config.yaml
activation: "tanh_gelu"
positions: "rope"
weight_decay: 0.03
grad_clip: 1.0
final_lr_fraction: 0.1
seq_len: 512
doc_mask: true
dataset: "wikipedia_en"
Each number is 500 + 25 x the weight over its row's rms, rounded and kept within 0 to 999. Layers, rows and columns count from 0. Numbers have three digits each. The size before them is the row's rms in percent of the matrix's.

# k: layer 8 attention key, 192x192, rms 0.167, rows 129-191, columns 0-47
# q: layer 8 attention query, 192x192, rms 0.163, rows 130-191, columns 0-47
# v: layer 8 attention value, 192x192, rms 0.217, rows 128-191, columns 0-47
# o: layer 8 attention output (transposed), 192x192, rms 0.208, rows 128-191, columns 0-47
# up: layer 8 MLP up, 1536x192, rms 0.231, rows 0-1, columns 0-47
# down: layer 8 MLP down (transposed), 1536x192, rms 0.231, rows 0-1, columns 0-47
k129 057:472521476473496486493480512495479437513539503547472471469502534559473490487484504515459518508495525461474491533479528529485536462442512489467523
q130 076:469494529491543512469490474480469488534498528517514543485521543511470475554542514462515525496505535484495509492535508553485517515480488459473547
k130 075:502488483481492509504466492549483474526509495484479509497538463487487477477516540512458507489516465460522483513505504469514513525504541482533528
q131 074:465503505524450507514535511497532495538484522502502528530553520541524530501490468534535503504511484506512513492485485475483504496451503494499486
k131 059:512584508499507510460482506514489550466476489483509548497535517482480456522513493523496471485537502506509469491492432479456489500522496474490491
q132 082:483513486473477490469522431516504485486508489488454500502524501517506450482533525447488513526473520513505457501514508522538514496482495484483554
k132 076:514508492472510533456480519551473515538462555514456496495493498514504467512495510516484495503498510478488484529471508512485497514488547460514527
q133 083:538526517497502468498494484496480468491507499487516526501520496525554491463513453491464503468505494571537497530482503525504476514495459550541512
k133 084:472512456563494484531467516491514438547500497465487508469522456513511488480519509489518522522490505474532479546455529508466460492520454555515464
q134 085:542448521497502476507509470476462493520516488515484483503496505460505510499477486483510482499481535522479535494484476511526490507523436493502441
k134 080:511492538494509496529485531461491498536483528525512495495465499463498518449540495517545532496476505494531550528474515524483496503489444542491533
q135 082:513491485475508540486486467532500500514466481472483492503544523480530496449527531468497516542514509475491504526515503493495495501505484489517525
k135 099:515497475505497489501508504498484497461535526465495506499508486509490512461493533500493501492484529473473474513502500471517536519521538461509513
q136 091:496501482528480474560500483511486500501487479491516490528520489478568468479440491480499520492489528481525514518477450459515486471557491559523509
k136 085:472477528554489503489492528503517474492542452441538531486510497497527506511521543473511519530471509512530466499519522492515520507497513538507519
q137 099:468527480472479533484541492507504511517487481500514517524510487540484481499477526470510501498518473467492478485501519517500508487492513489500567
k137 099:538479489541484493467498480497505544447537519461495512497517466527486527471471497533508495525482563511482444481512500479483539504505563473498587
q138 084:462495506488494496490485539522535529490541503459505521500540509512529438503524542508528499526506497487479518488484501467529509501547495483536531
k138 109:510486497529476490491514491514498527507529485457480515495490514540514525538503526528494512508514489513498475529476496446516512528515497488536488
q139 092:476511484503506529487455523514503526480461473485505466502493452560508495495506473512516509497514489456486493456481474493524488461482497505469543
k139 075:485506497514514513495475515501525465510510492494507482464559543492521500516548523505521491464471474556469478481501537482473512466489535532525479
q140 111:507517471455484535508492554479476482506520512524498526523498529484518452499504481517534518488531478462541467476532517485452477500517507539443508
k140 102:523538546531536519503486469512492569460471487514495512513511483538510514460493534534451501506516510460526522549477479456498503527537516511493545
q141 096:512512513515480470482470495508518481455487499508494495488487507484521515514539498516506510506505517511520526503512456523514511511532525476485485
k141 084:505517499458466523523530486479513475537473506545459492508520563530546494474473486505507521482506510425526508503474485495473501521496517473489473
q142 109:474508485481519530518487448501505536483514484490469491488488518498468538503478487538491494503504511479499472504531506486476553490478573498461518
k142 102:533490507479486445511499501463506495514550467516488445475487503492498532501514475563497497504473469487495537521511470500467574507514526499475551
q143 097:464485549480487489450537507533512510531462482510508513508468541509565434473443483521483497499545484477515480570489488487515464463529496499499484
k143 112:502513499531471479510506511512550479543491504522498508494484490497530489483478534498541529527478501549494504468532533530470503474529468525505464
q144 121:476475485493502491521483523502495491499512526456502501475501494498505510527566502490526501504551502476508476483499525491502481491543503521506450
k144 114:490501511503474520502528508514523496522517490482479498478516468494497491480487554526473482486517506457516523561476534521528480516509528491484497
q145 115:486475503488500511544571469510510499552511512469502478500505513546480500521489509474480486494516509497466466432485466508525534521516472495522505
k145 107:433489500509484473525532556514511466545491507459538514507453537524516494510532471484530481509519501507522500466496515507467501485521460535513458
q146 100:474502523509482518495526427477457533521497545545513480509502471464498514502504469496488492500487529530472490487502513481505526465466550491471536
k146 111:495497497492457526492528461508484477515488513528518530496510482495510527516504524500487502498480517493494502502463478504535489508463525485553484
q147 115:519495511501478495482483463515470555512498481479482519511525523447475470478471536505493470527500488503522471494469475485540501487449520554499516
k147 103:454526544511508525474477482518515504496479505477503491489506485473498507504517539518514530486479511506554484529494460494496486540495468515507501
q148 111:503549532504523551518484523480490531532533487516502488521484591462474500527492492536510485498504467509493520503474465491489484460515497504533496
k148 095:533484515480469527495515507460485504508470454482469497473465500505513517482508514509523500503502479504458492489530464501486522494485515509485552
q149 125:498472507501479509490506472500506515483515479478462510454516500546490518495481527514475483477488511547494506518469495474481490508465486506500501
k149 118:470487508477485503480488475486520488509494508481545520524524485513521504497527489486523504473503456496522503498481475517447482517520486513527437
q150 116:502521537521521508513502438495475488516530515504483531528485507501524476490448527519520447530474471483484482499526487473478531480494520461519517
k150 112:490501485504485508545512499536504515502484511490514568462497520502490465488489487517495486472472490537504491476481449473496491538482483489507541
q151 099:518513539512524487535465512509508484524486481470487501516505490488469536472555536520509499505469458484484534563496474417500507530539449480488471
k151 091:520490519497485566473510470472489466515500500477539456485467500523479517489494543474465535459510526505464497502490480468538533499509478453445496
q152 117:455538472494508499486499495495486501436489500482486501506506497514493480474483526515535487526492514485473512488496493479513501523509518502560523
k152 115:459521473523513497449520528487501488500485516540494563485475537502475498519546480480550512489494515506512510491474526551494505481516511524528509
q153 111:489483467514510515496477534485483530499482478510499511469499481495507519487479487501520511479539509494492513465504512528541513484550505438504519
k153 100:501477451518538539503483501470488502505495488503489443485514496502495522517503502489479500483489525489516493502534514474551553538514488469498511
q154 104:477494483520497514490477476490524483477528515467488478492465526446483517525477513541537505545497470468481461504539532469454541469531517517475495
k154 096:504498510534514514539508492490519548529525492522497528496460480502512524512445514488462491501487490474506509511500448527473525519519485490528528
q155 109:513467466497487505529506481514517486532521500529499538490456478494491530450533484489509543491547507489507536485491528521461539493486525508488518
k155 109:507495516494521501519564432491487528492536529553480483545519492520470483492490474511467496503531501496525490523517521487491539540505535490491472
q156 112:509474472497528503513492512500532479523465530506530470518458517458455531495512455498528453481483499498525510498515506497507458499460522467497471
k156 099:540543500488552515512487486484465522496496500513534504544485496473465520534453530489479479514446501519491528477478483510492513494501540508515498
q157 108:487473487566531463513480533504506542496522512517571539519461477515492519527517480491517512481490456485532500527493496546492461499492495472489497
k157 102:490500466495512518498511503512464521466539490489513528505494490515504489487467520510519505466462464498544492508511532482478472533500511490501520
q158 112:503488533503525485507516465457522508534465488503501486496477495488474526541452529521462509512511524531519473465478512449467520495497496492500487
k158 106:490509505510530529440491463507489529519469506507486491503555504478493506497491483519434479491495502539509502494453535503489481519490515506515503
q159 112:510523502511498504532500519504487504490450468488468466526486435531542502477487479480502517506492497496445512494443497452530529515511501510453444
k159 106:465512474469522491499522504500513470529498480501508507531497512530520537531481454504518503520487482521481504512480510490490509473477515504511454
v128 078:505485477528496529518477490522528478491529455456510489454520521489513499476509541478534459521497464505492501543507538514516512481494497483507486
o128 099:490495521518531535513471492481480517478500533467502481546497502512514516505479509523489485462496527492476475408510506484522510491488461506487520
v129 082:514468508534464478467517481486450472523466504485502499473485512489475462481536487547530512506481471489470488506491508485493459500487486510528480
o129 099:494548499506499525486467501511539491472508505519476542509495517537530523494480501479514496506517517524496462469535518512521506526514475475514496
v130 083:509481464490526502530513487473548506498459496539494487522458516476502498511473466507501481508489475557459517507513460509483559465515536462479459
o130 093:508538526527491465527444488504440510483507480505481485461521494489456508495526511522496500533477482479524490516450509518519482498497508530511545
v131 086:457468489460555540502538511495464493492499497560493482502498477434449490541484481471459496498514501486515513516505508499529510519511501490425476
o131 100:521508461508493487520478562484489478514496534538466508468454476534516484488527490513521494484517498504488496456463498492468498500529501528555498
v132 084:492495538512475488500513454509521498514480543487528493524517480496470475461460513492527505521520503497554475546476515496513525548505490537538519
o132 099:511497461477475505491486533494451466491530518494489519495522522555535468485521499528510516508470482489528535461509485500485502440524489453450476
v133 087:526539455449522521491458506525500488486513485492525463488509465496492525559500495489478477496519505490521490501520497533557488504490554465502478
o133 101:502473509474465506492500509493491496499452483481517498510461502496500530510518520507493514530496505549470524513470507494460480505507461455538480
v134 092:489492491511480476483577504478520513539510523534468477527499474524504465520490514455512515507479537515515517512476472525498510502522508517500473
o134 104:504490490516532502492454522530469477477476530522524490444511491471506506522512490533500474522483495489526478464519510510478509497469500464502500
v135 093:515491462514501490500504505543514494489529472533529565491500517480495493474540495495556533506500476490465506454527506505543522483507466509494536
o135 105:488523490514509486436506518500444524468459503467497455463520483516500472517501475501484514527509473510480537508508494537445462527509503495535481
v136 115:494492456530483488477477508517528451484452527486513488482442520488491514541528483443522498492447486525468542513489537465528478463491480496501491
o136 118:497517512487473516474462517512481539497505484544465506455521516532526514511507503546505448453529515543510481521505524499480475526490498494517485
v137 084:525487486520489488431488488519510499501496464525477540482460482490521545525505512527536475513468496523467509491481539547532491481547508508487512
o137 100:484530499517536506555489504476476544490528525470517451468497504504484538475480504491496515490469480490485473563514492505475504519513473476504469
v138 094:472474491512495515515547501495519499522527453473496528490483528525495526514526514502541500499490495482526502532522539515533496516480512491533564
o138 106:471522496492481516554500532451485499493494519534479435466493496498534495492473471453491512460493527468493530524480487513494542480508520515445460
v139 096:478536483465530478498487509484484504466467501518509464533522513471516520486518484491566499507524498495484506524543528494519440545521484489499464
o139 106:482483480502473508517511521545523485518525513528502525457546491520482469494544528484479464472479513524489483494498579520517476457485479454532491
v140 085:549470498487532550482494530516539471522480479532504505493483461506490475504512548488538487471464517480523494497498562455520521460504491452490504
o140 097:479524518474440485490486460494483521505490515457484474486522498495497483505512521476503486530508466500467519492465424485468492507484481507507520
v141 092:488432472532490497463527524510517473536471516495478468492534477470468510522529547455486479521485497494472484501492491481504472495500492479530460
o141 106:515529522477504518514518471486477481506490505529508506474494472499547507550495490521508485509519551528476499482520524493501501485494511493434501
v142 083:520472491549477534509582472474515458482526515470489489479522465474508504486462493463464508500462498530525457500489465481492512468501486524510486
o142 100:501500496504518506458468524480489519508470494528464508488463485504467493516517508533483499493505490495486464461524492486518492505513511456482488
v143 074:490543517501514493510493545530521519455502488505518482485528486496461490533494569524526513482489526500471494563485481476527565566519516518488512
o143 087:537452531544493508481506533521491492508472516476481550491474486487528498527505482504450506451494484488503533494497478519492491504517456528499507
v144 089:476486536535472519516494536470491456468535456470492511486520527522535483485484522540479533496529476498558486507502494462499536516526514485511499
o144 104:528454490532494459541464473453516488523497485514504494530463462517503527488468514471512496500481493496495501471504452531509499481487505493443502
v145 086:536546496472505508470496478504497507438495523492465494515525537478485523477526467478510479492489493484477463486540530487514524495485470500533489
o145 101:486450468530528484525517513532468528507497486514538536487440460514521506543483515532471541501490509501514514516455540477503480498524499456498504
v146 084:530504511517501473533452469491559486452523544510487524518490482515498462476462498489538477524502493529491431504520535503467511504510517571478503
o146 099:505510528475494501494503474506508483550431489485489478547499561468507538488528527534475521496480489517540504527514462470517476505497501438479463
v147 105:507484518517476489501505469538511508504488481471511487456484483463479528482523522537504477503497479477493507523507477501508497477497520522512511
o147 114:491475501566564530482464543473474520540481480464521507507463540516537504516483518488514502530498518509522473499503486532499497505556491464483544
v148 088:482536467526490484571553527462500507477526494540502510489496467507475471484534518466497527525489548477538502482504480536535482467508558509511517
o148 105:529489502462534474480530515514475493490511564548504518501478541508534498502469483494502500498547487460494507514514524537492535481559509534515508
v149 078:466483499503513449528547490496482495502531474538512530497497489511505488500470489436479516519533551500461476470520421477504541520500492528496487
o149 090:494501512455496515455496521480484498502478505482499504510519473483474463495552532538499485528486476522519515571518508546505453491500494478498481
v150 086:523487503487525475511536543512502479488467524504462502472536516521525463484526483473512535493495510525516519531507526510519475522490504481491513
o150 101:471501487509472492515519508494507482521507523440542511474490482513485489549483497513514469471482493500482503503504534514474538423480477498522486
v151 088:517541505506522463508504492523490516502499540514504507511506499502514487478473486511509519490529517504528495473463548504496493472493577513510477
o151 095:457508476456527519525522544469519421503515498508470485469519513512492487502515491458508502531495469518447515497550544494506509541486445510505500
v152 100:489454497476490469527509521498487492519497511460495470492513507519492466491470529508513497536520512512496480500526468487469507484483518512467532
o152 107:485518504534513508518469522505498510503519506543527532480487537499498470542504537489514476489514472476475477493530531553496510508487485479495481
v153 079:479523497482463479490509547508520505524547524457525540516467534475486491486489520533526514520503482470489508491499519496481482474518528499464499
o153 100:501480520544546485507477460475503518476435489482516468509507481531524491525475489463471487467506542557523511521514481523519513487519462480503511
v154 090:493551467494506491526532539509485484458494540521516526506526469542525491440489475523502508486418460482536502485503492512485504471512509457499514
o154 109:478468548471490462472518503501513506517512503488483476499484503493480447505489528500495505477557531519452501474495488508490516521506482529481471
v155 091:482495515479496505493526513470525476526517490548506556490507474514512478516524493494530505531508468486513521493454482504520454535503477494497504
o155 109:507485492500501447522462486511508472482470490508510450508460547497494499472465455474450500545471492510484476502557490524438544466502492521483471
v156 096:476479523484499479505522423498472508488481499492493496460480564495482519497500495513507500504503460519484468459489480474512486497502483522495544
o156 108:489496476543492517517504533516547513480533485526500516507489503448498520493461500501510500504488491476478504579570464501438472502502515509489513
v157 092:524528504458460485488484502491493515487484503535501472522515511527480487490505505482492490482487523522457510439488502496527500506476523507485483
o157 104:468494478497533471473539521529463504508466513508469482494515478468504501514480505520509500535517530506500533504515500497463466491518503439511472
v158 078:491491484503549523493512501467512549524492484535483512495489484495495518494473488499501465495522500447530529512475567537507546525533513497525513
o158 091:487533487500510511512548522476461515491573533502503499487492458546497509493463477510526545505500497440425487472503497518504544485479494502489548
v159 085:516510480517487462511461529542498508522494482529515476533517514512512580474513480486530507516497493527510542514478527469561500484540503485500459
o159 089:489507508489525513492520496501497450517523555470482500455528458516448534518529502484498490438496531522497471483519527512435476488471492501488508
q160 062:519481520443529497515506442495462491513483492489544515469516494472507512489529480523520471531474454516554511489474492473516449531512489503511487
k160 077:472538488523520514519479525474490568523454485520467457453501534452505480496506523514459444483520516513495475471504461528543488453495503494517500
q161 079:465545486528514509507479489473517519500508480531447503577482498504503484476477494470465509509539515500475555474489485552508532512521488527450523
k161 073:490465502498500524520499539501483476485488490471553515458473480511503544468527501470511508489479479489496501463504518463544528499487477450531518
q162 098:485489479506493494469488496554468494516480491488550475418527502501508492546516549511522463495502488506526481516497510496513475488519508493529446
k162 071:550478468509523518513473489499492486493467489507515495491478465512489458482518469491470492470481486441512515468445486489538516463470490467477524
q163 071:522499503414535492487533520481490478497469491511525495494490492507530503515501519520488503490481465494497471480504457485492481443504496513493486
k163 083:506488506496535476510508492534532555528490508502509475462492488533479505489489503502470493483487484464511543515501508505528497496494488464535486
q164 079:518555467535510451472521503510500481503512465495508511554524455516470521498535502489516481518494512499468522501492514536514530525530539562496491
k164 076:496506447537448506505507494504514524459537518499561533517503526543536529503496513525503496529428494506488474502547530484495522502458490485488527
q165 109:505481508470497513488529491483529507542518495521449491546472485515519497534500485508461536494483501454509545504477507519459520471468498524486548
k165 083:497518537492456559492517514496514510533500495547483498528528536458536544497486539507522507501498463545432503517500494497488507532532494515487475
q166 109:498511486529459494499482524443486444466484504484505485501529466521453499451485493473518479546479491513491509497518528515502490495459537501536530
k166 101:514512463567467482522540528477546485495520512499480535533478514515549538493473509515522498503492519522510456494520504466504524501493508513470475
q167 110:482503462504496515499502508471531482515487522520476537567511473501506526479447518491502501525514506498495497511522529509506540501495491532507554
k167 081:492476517499524516483484512494477459511467441484496526467544499429481469550532510492493444501515461483476546485484503493529492498513528506529464
q168 101:484496522513504522518509506465503480526501511504479521500498476498487512503512481439518505533434477419473553481500510512485506517510490546508512
k168 093:527499509526475542526535465484488505513452552514484433487489499507552491465470504503501482523513483506456459497540504513466511479506484512461436
q169 098:492502528454489560503521482528520516511518518519481517469451517526542509532518484512477536451503487501487513494489512447482465469512500496494533
k169 101:512480535500498526510469504522461515505515484461511552493518488474501483512489477502508474487486503463495575519533479551505495532500503498537499
q170 109:476510484508491502473510547480499458551480484526442495547491485523500522465474498479507495470463476479507516483527522494511497495504505496479499
k170 113:524468470454545514485490463486508517507492541528483484543468483464496524469490466533477479455452472492527538451502505458515494516475463463463516
q171 136:519464504498502508511466512551514516518511496509495464468470536472503463478524506516490512490523495499482483521497493507511474487505481481463469
k171 122:482491495472556501537466525462458491515502545498469533555459525440464520504466486524517485486485498505501559469515494524487497578489496509508522
q172 147:481485501468535538495543528461512503544524503511477471500464527527463540496532544492482485503531503474482467467498495497533548473529524522516503
k172 136:478518498502513559513518490467512543521481460520478503518520537513526522480525493465482507467537495487452520475517543529523545450514496482458480
q173 138:481506530542482502426486485480530428447500492498516558502465511525493509471497534511501508526467459489483505496472456498479500458477489513537473
k173 142:453524503535484532497500532444536496536502508501500490502483496514474496458502551496469519512532528483490481502451495451478545455538524529524500
q174 140:493480541509529515532492521497511488561477503539516458456496468467486514502507471500529517520484491455474480507478492499488534543497473502506528
k174 144:483511500520489503541533451483526512477510515505482490462468500500463510522459487499465498462503487490499532497515504499513500519469491563487475
q175 134:460471512479473524524490496510471545501445464502516487509469508506489551504540504475540504498490501534516489513484473512508528507483482543470484
k175 151:487492514444502481457486507526498500493510481505505494528530492517518558511506485478558505495500521471474480470490560473500531504473442485496553
q176 132:534520488443528528522490511505500488497464475539463404496501531552500490476462462502518506484474497532500470474490504449510566440483483475502480
k176 132:505510505473486486493503518525503501471520524540513457520471513503510496485486493519463514524518492511515509454493482462525471505514532546500486
q177 146:486484525521453493534486458497536535490521503476485507484532530515508507494437484502495496473466478500484455509478483475504509495552463475477520
k177 156:528499502440503537496487480496565512525483464436489536466484525500515498438504544488502465514518542524535481445509495532491499526536492488491469
q178 148:502476496479489506492470483474467495520479506511514496545480515478508500501472493485503480497535462492486537462499523492468461496531567497505542
k178 146:520485521471489480505481518461531460541492447520545444485472507501511485525484519499521491471516524502446476518518469486559495558507540506482492
q179 136:494518518468541484489465499530519496502497514496464494503495448488493482511457459485530491498500471494520528498536494520563508507478526542481466
k179 140:468472496502512495462495479482495525485517493517479472479538506519472454520449516483518515476523487468493508514498496509536500526483501484496494
q180 143:464503484513514551505473488489484514559488500495513516504474470482535482498528531491492503511501527511526469521478489455527480458504467522495486
k180 148:482499496492512520496522495483518502494509557550473486491490494482520518481500493493493518468508471491489463481499512467485526472515476482503478
q181 144:481491492521527489530518509499538509547458542478474526470480528543530515531485538475482504462538540491491511507546502509504529529537497521534573
k181 144:497470502510493513529491557457478547511473487438464416536508530517510479518476496520482513486486492487522515519543480493507502477506471521486504
q182 130:455507550536528469521510540469501506548512504454532516496519478523521524448540522505473505482524487512482473491506489513499452521528527527498475
k182 130:452496487549492541486492492533447500505504467494485507497495531502546522503503486506535498466482506511553532521520520478539493515532473509502490
q183 146:481497491542471454488535476522504469525532443519505521517455540480487474465493494480490466522506493542481525520514522503502491491491521517517501
k183 144:502498470524470441508487490542499532515547489500538487505477528511517486465482519449453501523462500522479519541513542501519505473528484538479493
q184 147:468470532525463504471469502520517504548495510477527491532501492544503461516502499491482479485489491490475516524482480539504486507476511490458516
k184 145:530501518542485512524502487502504452523482510472545483499506470489515487483533460491508497485504515501487497560494509499463513518490460459493476
q185 142:509447470521500547514482500510493493506486484493526545539520519502533515528499493513519485513502543484489499546520488451497567461505464520475492
k185 145:478493486477516482504514545472501486561501489481529522524500495480513482513490500512493512471453509539503516489522539470523494511494523523465482
q186 146:544495456531555516492481473539539503475527537490461491559519509461524490506509475483512511499517503508441492484485511501460488534510502452511463
k186 148:520505481508519463483514545475499508517467503497452480481480522502565494490483493486501526516475499507475499455498480512514525502492468497548487
q187 141:525502493535520508530501505513439500479531467546491507503482494516494489472495539524478514533528521519511522492513523477531459468512500456456505
k187 146:465524507513556460521478497499548492483494458523481486502450494541488513465493491490492536508513512496509513519503494513465455504473476458508511
q188 130:529516505483498534501480462487512507507537518465504560503441505502487490469493481530446477514487455512520489482541495537479521511488490516476466
k188 145:524532500508505477489491521534510503528498503478507513486485499505489491503557480503451498515542494472512561538548502498493486489500503503494499
q189 146:504502469525538502468504514497495511490514541526519454482461516473476476494512504533418491529502521450503489468462521461538514463522496485510517
k189 149:538465506508566514495520511491444513510496477468541505475485519483486487506479470512492528486486537509467501536507490491461503483508533481512480
q190 136:529546463495528520489507539488534467502484480496487535524489511455522478529478485514477515496476456463510507515538494510480556542467486460501484
k190 141:525518505475515483487508508478472498525479476495486575526478567523492513565473477468459439586506460492485523471507498482500525508496510469479536
q191 142:486479517491525500550507511516442480491499515516507482524496532484535498522516501499493509550498454512469439496509484502506442510497523536491500
k191 154:447466524508505518473499478505453474526487480520509540513495454567546497474505515485494455521466495516520500517524472502523526464506528546509508
v160 093:477503486516534532529455495504473527507527506459524524512519546523512512539489445469479495500490492493582459520548511485444473475517505517528480
o160 099:531486516502479477483508525497522473482499534520484486486521455492491556520517492507533462507458435463489518510479487503505520530536457500519486
v161 099:491542508463505528498519489520497528511522522498495496478523492519480475522500517517499524517500565518485454512552476507460518494506464516500491
o161 105:526456478486512459530466518483524500496465487508499449538499502450492494515470452463508489499498528509502467528526503552489484466477530502463490
v162 094:457546520518508514510500505502421503481492544470460501488497491485526473526535530494501469469522535499479521492496525505501494499538496495503450
o162 098:526494530502502488478482489468531467485513487526458487495490475499528544499483493474466519522460528504502557553510489508498473454514468498501496
v163 096:555461510490491486471465558495502547487486528498491467532484496511481489506471504499550509466511499488479541479489475489483547505480507477480512
o163 102:488481519490504521493529518480476495507539491509504482503483477492510508495550478571475466469516542543481483473553498472486477475464500478513494
v164 093:479543497539510497464525494484508475533496458499506476474495488435536520463469497511529531507481480489501498491500522487475418506522521462487481
o164 093:498479541493513467460531520520484497422506476488497560497523488532492455514538518500510489513477436463487521515518505525515470472499497496507556
v165 107:470520466499540536524522502454488498473485483528486476529508521495547461489471512474539467447493439515517499541493507471491502528544516494528499
o165 109:539473539505537551495479489536502495485530522500505509487474503499521502502505485503499524506540476474483473464498485494498527554497474482466481
v166 096:519459500486493510542563462490530495485483528501481474493534537495513489478500495499534497506515450472488442505510548436484525528518539438487559
o166 104:510484485467495480543508523487477495473539496473518482536541426495501504501472503492466527502510528552493506514471494491556504514471489517558493
v167 087:491486514520498554555507453491519486506482478491538483489533478490515457475486480509481464480483495480491539458507505493501494528519522466463507
o167 093:500506512454557474469540493491517535530503471544459550474490506496509537557520484515457516485507479499503473558482549523548499493520475496525459
v168 102:478514489482510517463515485492514521531506487484515494491464488498476538437506498485524500534512513538498467482500471470456508514491538537492524
o168 103:479527494480513492529474498479502488483471492485478478504518475489559485504505530461460500493522529527461526499470485504505514502506459465461461
v169 096:496476505477499479442531522503492539530482491502512477483515467475502499463512482497479536526504423467510521450499476523511494526504517510498513
o169 105:489495517520516531519479515516490499463563542499500486517494512479478489511494546482492471487543552513491485524510515495482524497438552501514513
v170 099:505506480489523506562491520486465493473539491522549426454457501466485493524492509510494500498478520521499536504492520487515472452526488490471505
o170 101:522469514500482536475515518541494511528495473492514505500520546480486507438506478501495524550478502485501501512542485472501465472461528489504472
v171 095:488452541462536502488531487525487510546501540522473521564536552506507523477465552516552475557517522523471507477531514506541548520428490519518496
o171 097:503481473495449506521507517462542502521493497472484492498472503537534484518460506518474505499527488513558489464514468518503491485500525475510495
v172 099:505459460502474540456507520532449482509509507498479475472502488468501503478530522519526502546517521486503480481521452471531552509479509514508513
o172 098:450516518499506465524489529490477475494534495535509502519495509502480506517522519505484472511482544512454526501471489520472524511523505473538526
v173 098:533483506480453505498483497471505472484552444486486536503508506549475491509497505508471511471469543533525479496527504553539518469457498520515476
o173 100:543493481486549445508520510512547505549480513498479471470464538536550493439493498512483459518520512534495486476491535500482511527490550519480540
v174 096:516500487496533475490515470489515522533518492540534505543542513505514535482489538457475496488478521473492471474488474537472519490486461496478481
o174 104:483464499518554520508514456514526510494538501477463512486519481509499479441500515453494480506516509510500487507490488482487508494534493493499529
v175 092:524500518506516530540487463542491511531511490503472481480525469529437517483511489549516493587498499469480495549511531510522492495454512505511486
o175 095:545493483470513483491505503483511555499521498516479489487494528536542516523527494487525453496501484484505489494531492483517491457479497517474506
v176 094:528520526513505499585510516498513514471485493533509520504477513540490521486502478508547511491511553546492488523491504474522535485486551487482452
o176 099:510488520510511486450472523514473487516485460535489493515497520468531477428465485483526469509530525518526509508474472482502507549493480495525473
v177 099:461524494504496497524539544502510441491458514511451436488494508503483495514511475454462523522486514536522489453508525526492478543535518479542532
o177 101:512457501545494533493485459510508494501514498418498496507500486512507530489504504493478504487480506482501488529509497485517526508485496506463553
v178 099:542504502497498528490506489459547457545488531496485484511499497508532542501479556509500487511501486489518486557512516518467510469488492478526485
o178 097:468535495493499462496504519501473477534467463529461511490512560493503408478535431524486491483468498466511518499485528529508484513489503494460494
v179 090:495506558479486493451476492486508521503526513478493497515487506489487527539509519521522519486497467474514504496509548542512467483468519503484497
o179 095:556497464533469535518509541530540526448482512546491537517517492510508475511492505458501437486517513491537497522490512474536442509542505530477491
v180 094:520525521488474478532483515503494526493542494540457527505508506569495531515471536525513489467480515498461492498481511505562483508509490483487484
o180 097:508506474517487499517493494479468479497526515463529503508548498512512490496513463538545454495502513527500528477524493495481513505522490516552523
v181 095:493526525504523555519522539520482491532500475519509522494529522441462518488532454501491472511477522475476553469501514522483486500516523517484511
o181 093:500473520547494479488479474516496529465471520508508449495462478531526477529500540489503507529513490553518480526457487511530514514497461500486511
v182 107:470521559483488510530487503454527457459513508482516507533482472474510546529490494543465499521467510504524495494555492470508495480534475493542474
o182 111:503521539465499498471538509496506507496481483519474488467478544514485466525468485488486495473513488485460483535464528529499500479494473546469498
v183 106:518490530500480512516506502477468507503488485491543523485444484496450543528525519507497515491492467536510511535528496531555510487498512475512432
o183 106:480504491541541469445492496509500448463484494514472516519508455521481509494525482507518469515511552494527521523461528500477473512510517524481478
v184 106:468492520501477500487583529467459535467509546506469462504491530496468509535548456540490471516491512490521483503536525479515508488537486525514502
o184 111:496488505481465538507510537528498528443499465490505490498482482481494527486451526474512439527515518512471540535509487514533503507487513540510538
v185 103:493475545510470479493508522475479477453491517465501500542558515481485488494468535495458516460476514519508507487514513476509574451479503519513463
o185 101:508540456459507525499498493577493502504534479486509483516492509493465475513506470473482534517554458495499494564500440480499512497491507509508485
v186 104:559505513486530527510477500524527520480512505478511536523521452528513516503484498508495476558480519555472484524529481517524537467489470472505475
o186 107:480487483474478467492480459478520513521442539511518469516480500519465494493491457478470467504436493538513482470474531515493504509508508505487448
v187 096:484508483509485517473465477535504539547522527476499487510512482532500529501472530541470509484534517488486516515490520547488492490494508492478451
o187 100:519488475509482510537500499486475507453501500538533482491488477471508461480555457483483490539474507487512500441479481530457495469461457522530483
v188 097:515494467460469495486460486547506546510498461485518523528524513545495493521506523489542488511504488473469510533465511536481478510467510532515508
o188 100:494542463508517447534460489478492477483541522500448501465532492523518502472511538468494560485487470502504469504535508451499495489535516506522507
v189 098:552478514471462492496516509474470478483494499495505504462483472517505553434531503495533485491506474520488464513484481512509454548500501482474533
o189 098:448516497488528504464520485462482509515524516549471542505538474490518478475515519497550484487541513476484508502550514504473537529497537520518504
v190 097:487536532478528562518470524463494540500484508539492525487537525487452456470517465511496527483479548502490487492522504500521523524504526470503498
o190 099:509503494519450537517490516552526501518499495516489495512508496448587504529501509524503447510474455511526499552544503517534501501481490472475521
v191 103:457508499498557492482540511472510512498500486491506530455499502492569505562534513480477523515499514483487579461546520494522466503527524506530528
o191 107:467494501517500513500479497499552483483514536493467535479481483481493481506535497494520482481472498461525484495433471489509489461469493456459497
up0 100:505477462490486532496520514504497527505516563528493509506504528455528484497502498514527523536485492518536446538442518467470483522554506508485520
down0 111:479509504542522519486548541492550500493501491490519499479551512529521470490530488496507507452494486486496500506496508491488456477474479499496503
up1 101:492510487481503542517501470507536506497493443485507507535511469484502532515522514480514522551514515499475450549529524457507553577522443501504513
down1 097:525464535490524513501519505467474502488540511478517470491466501497524457524461484479491474499534517514516497492555510470486489493473536470474469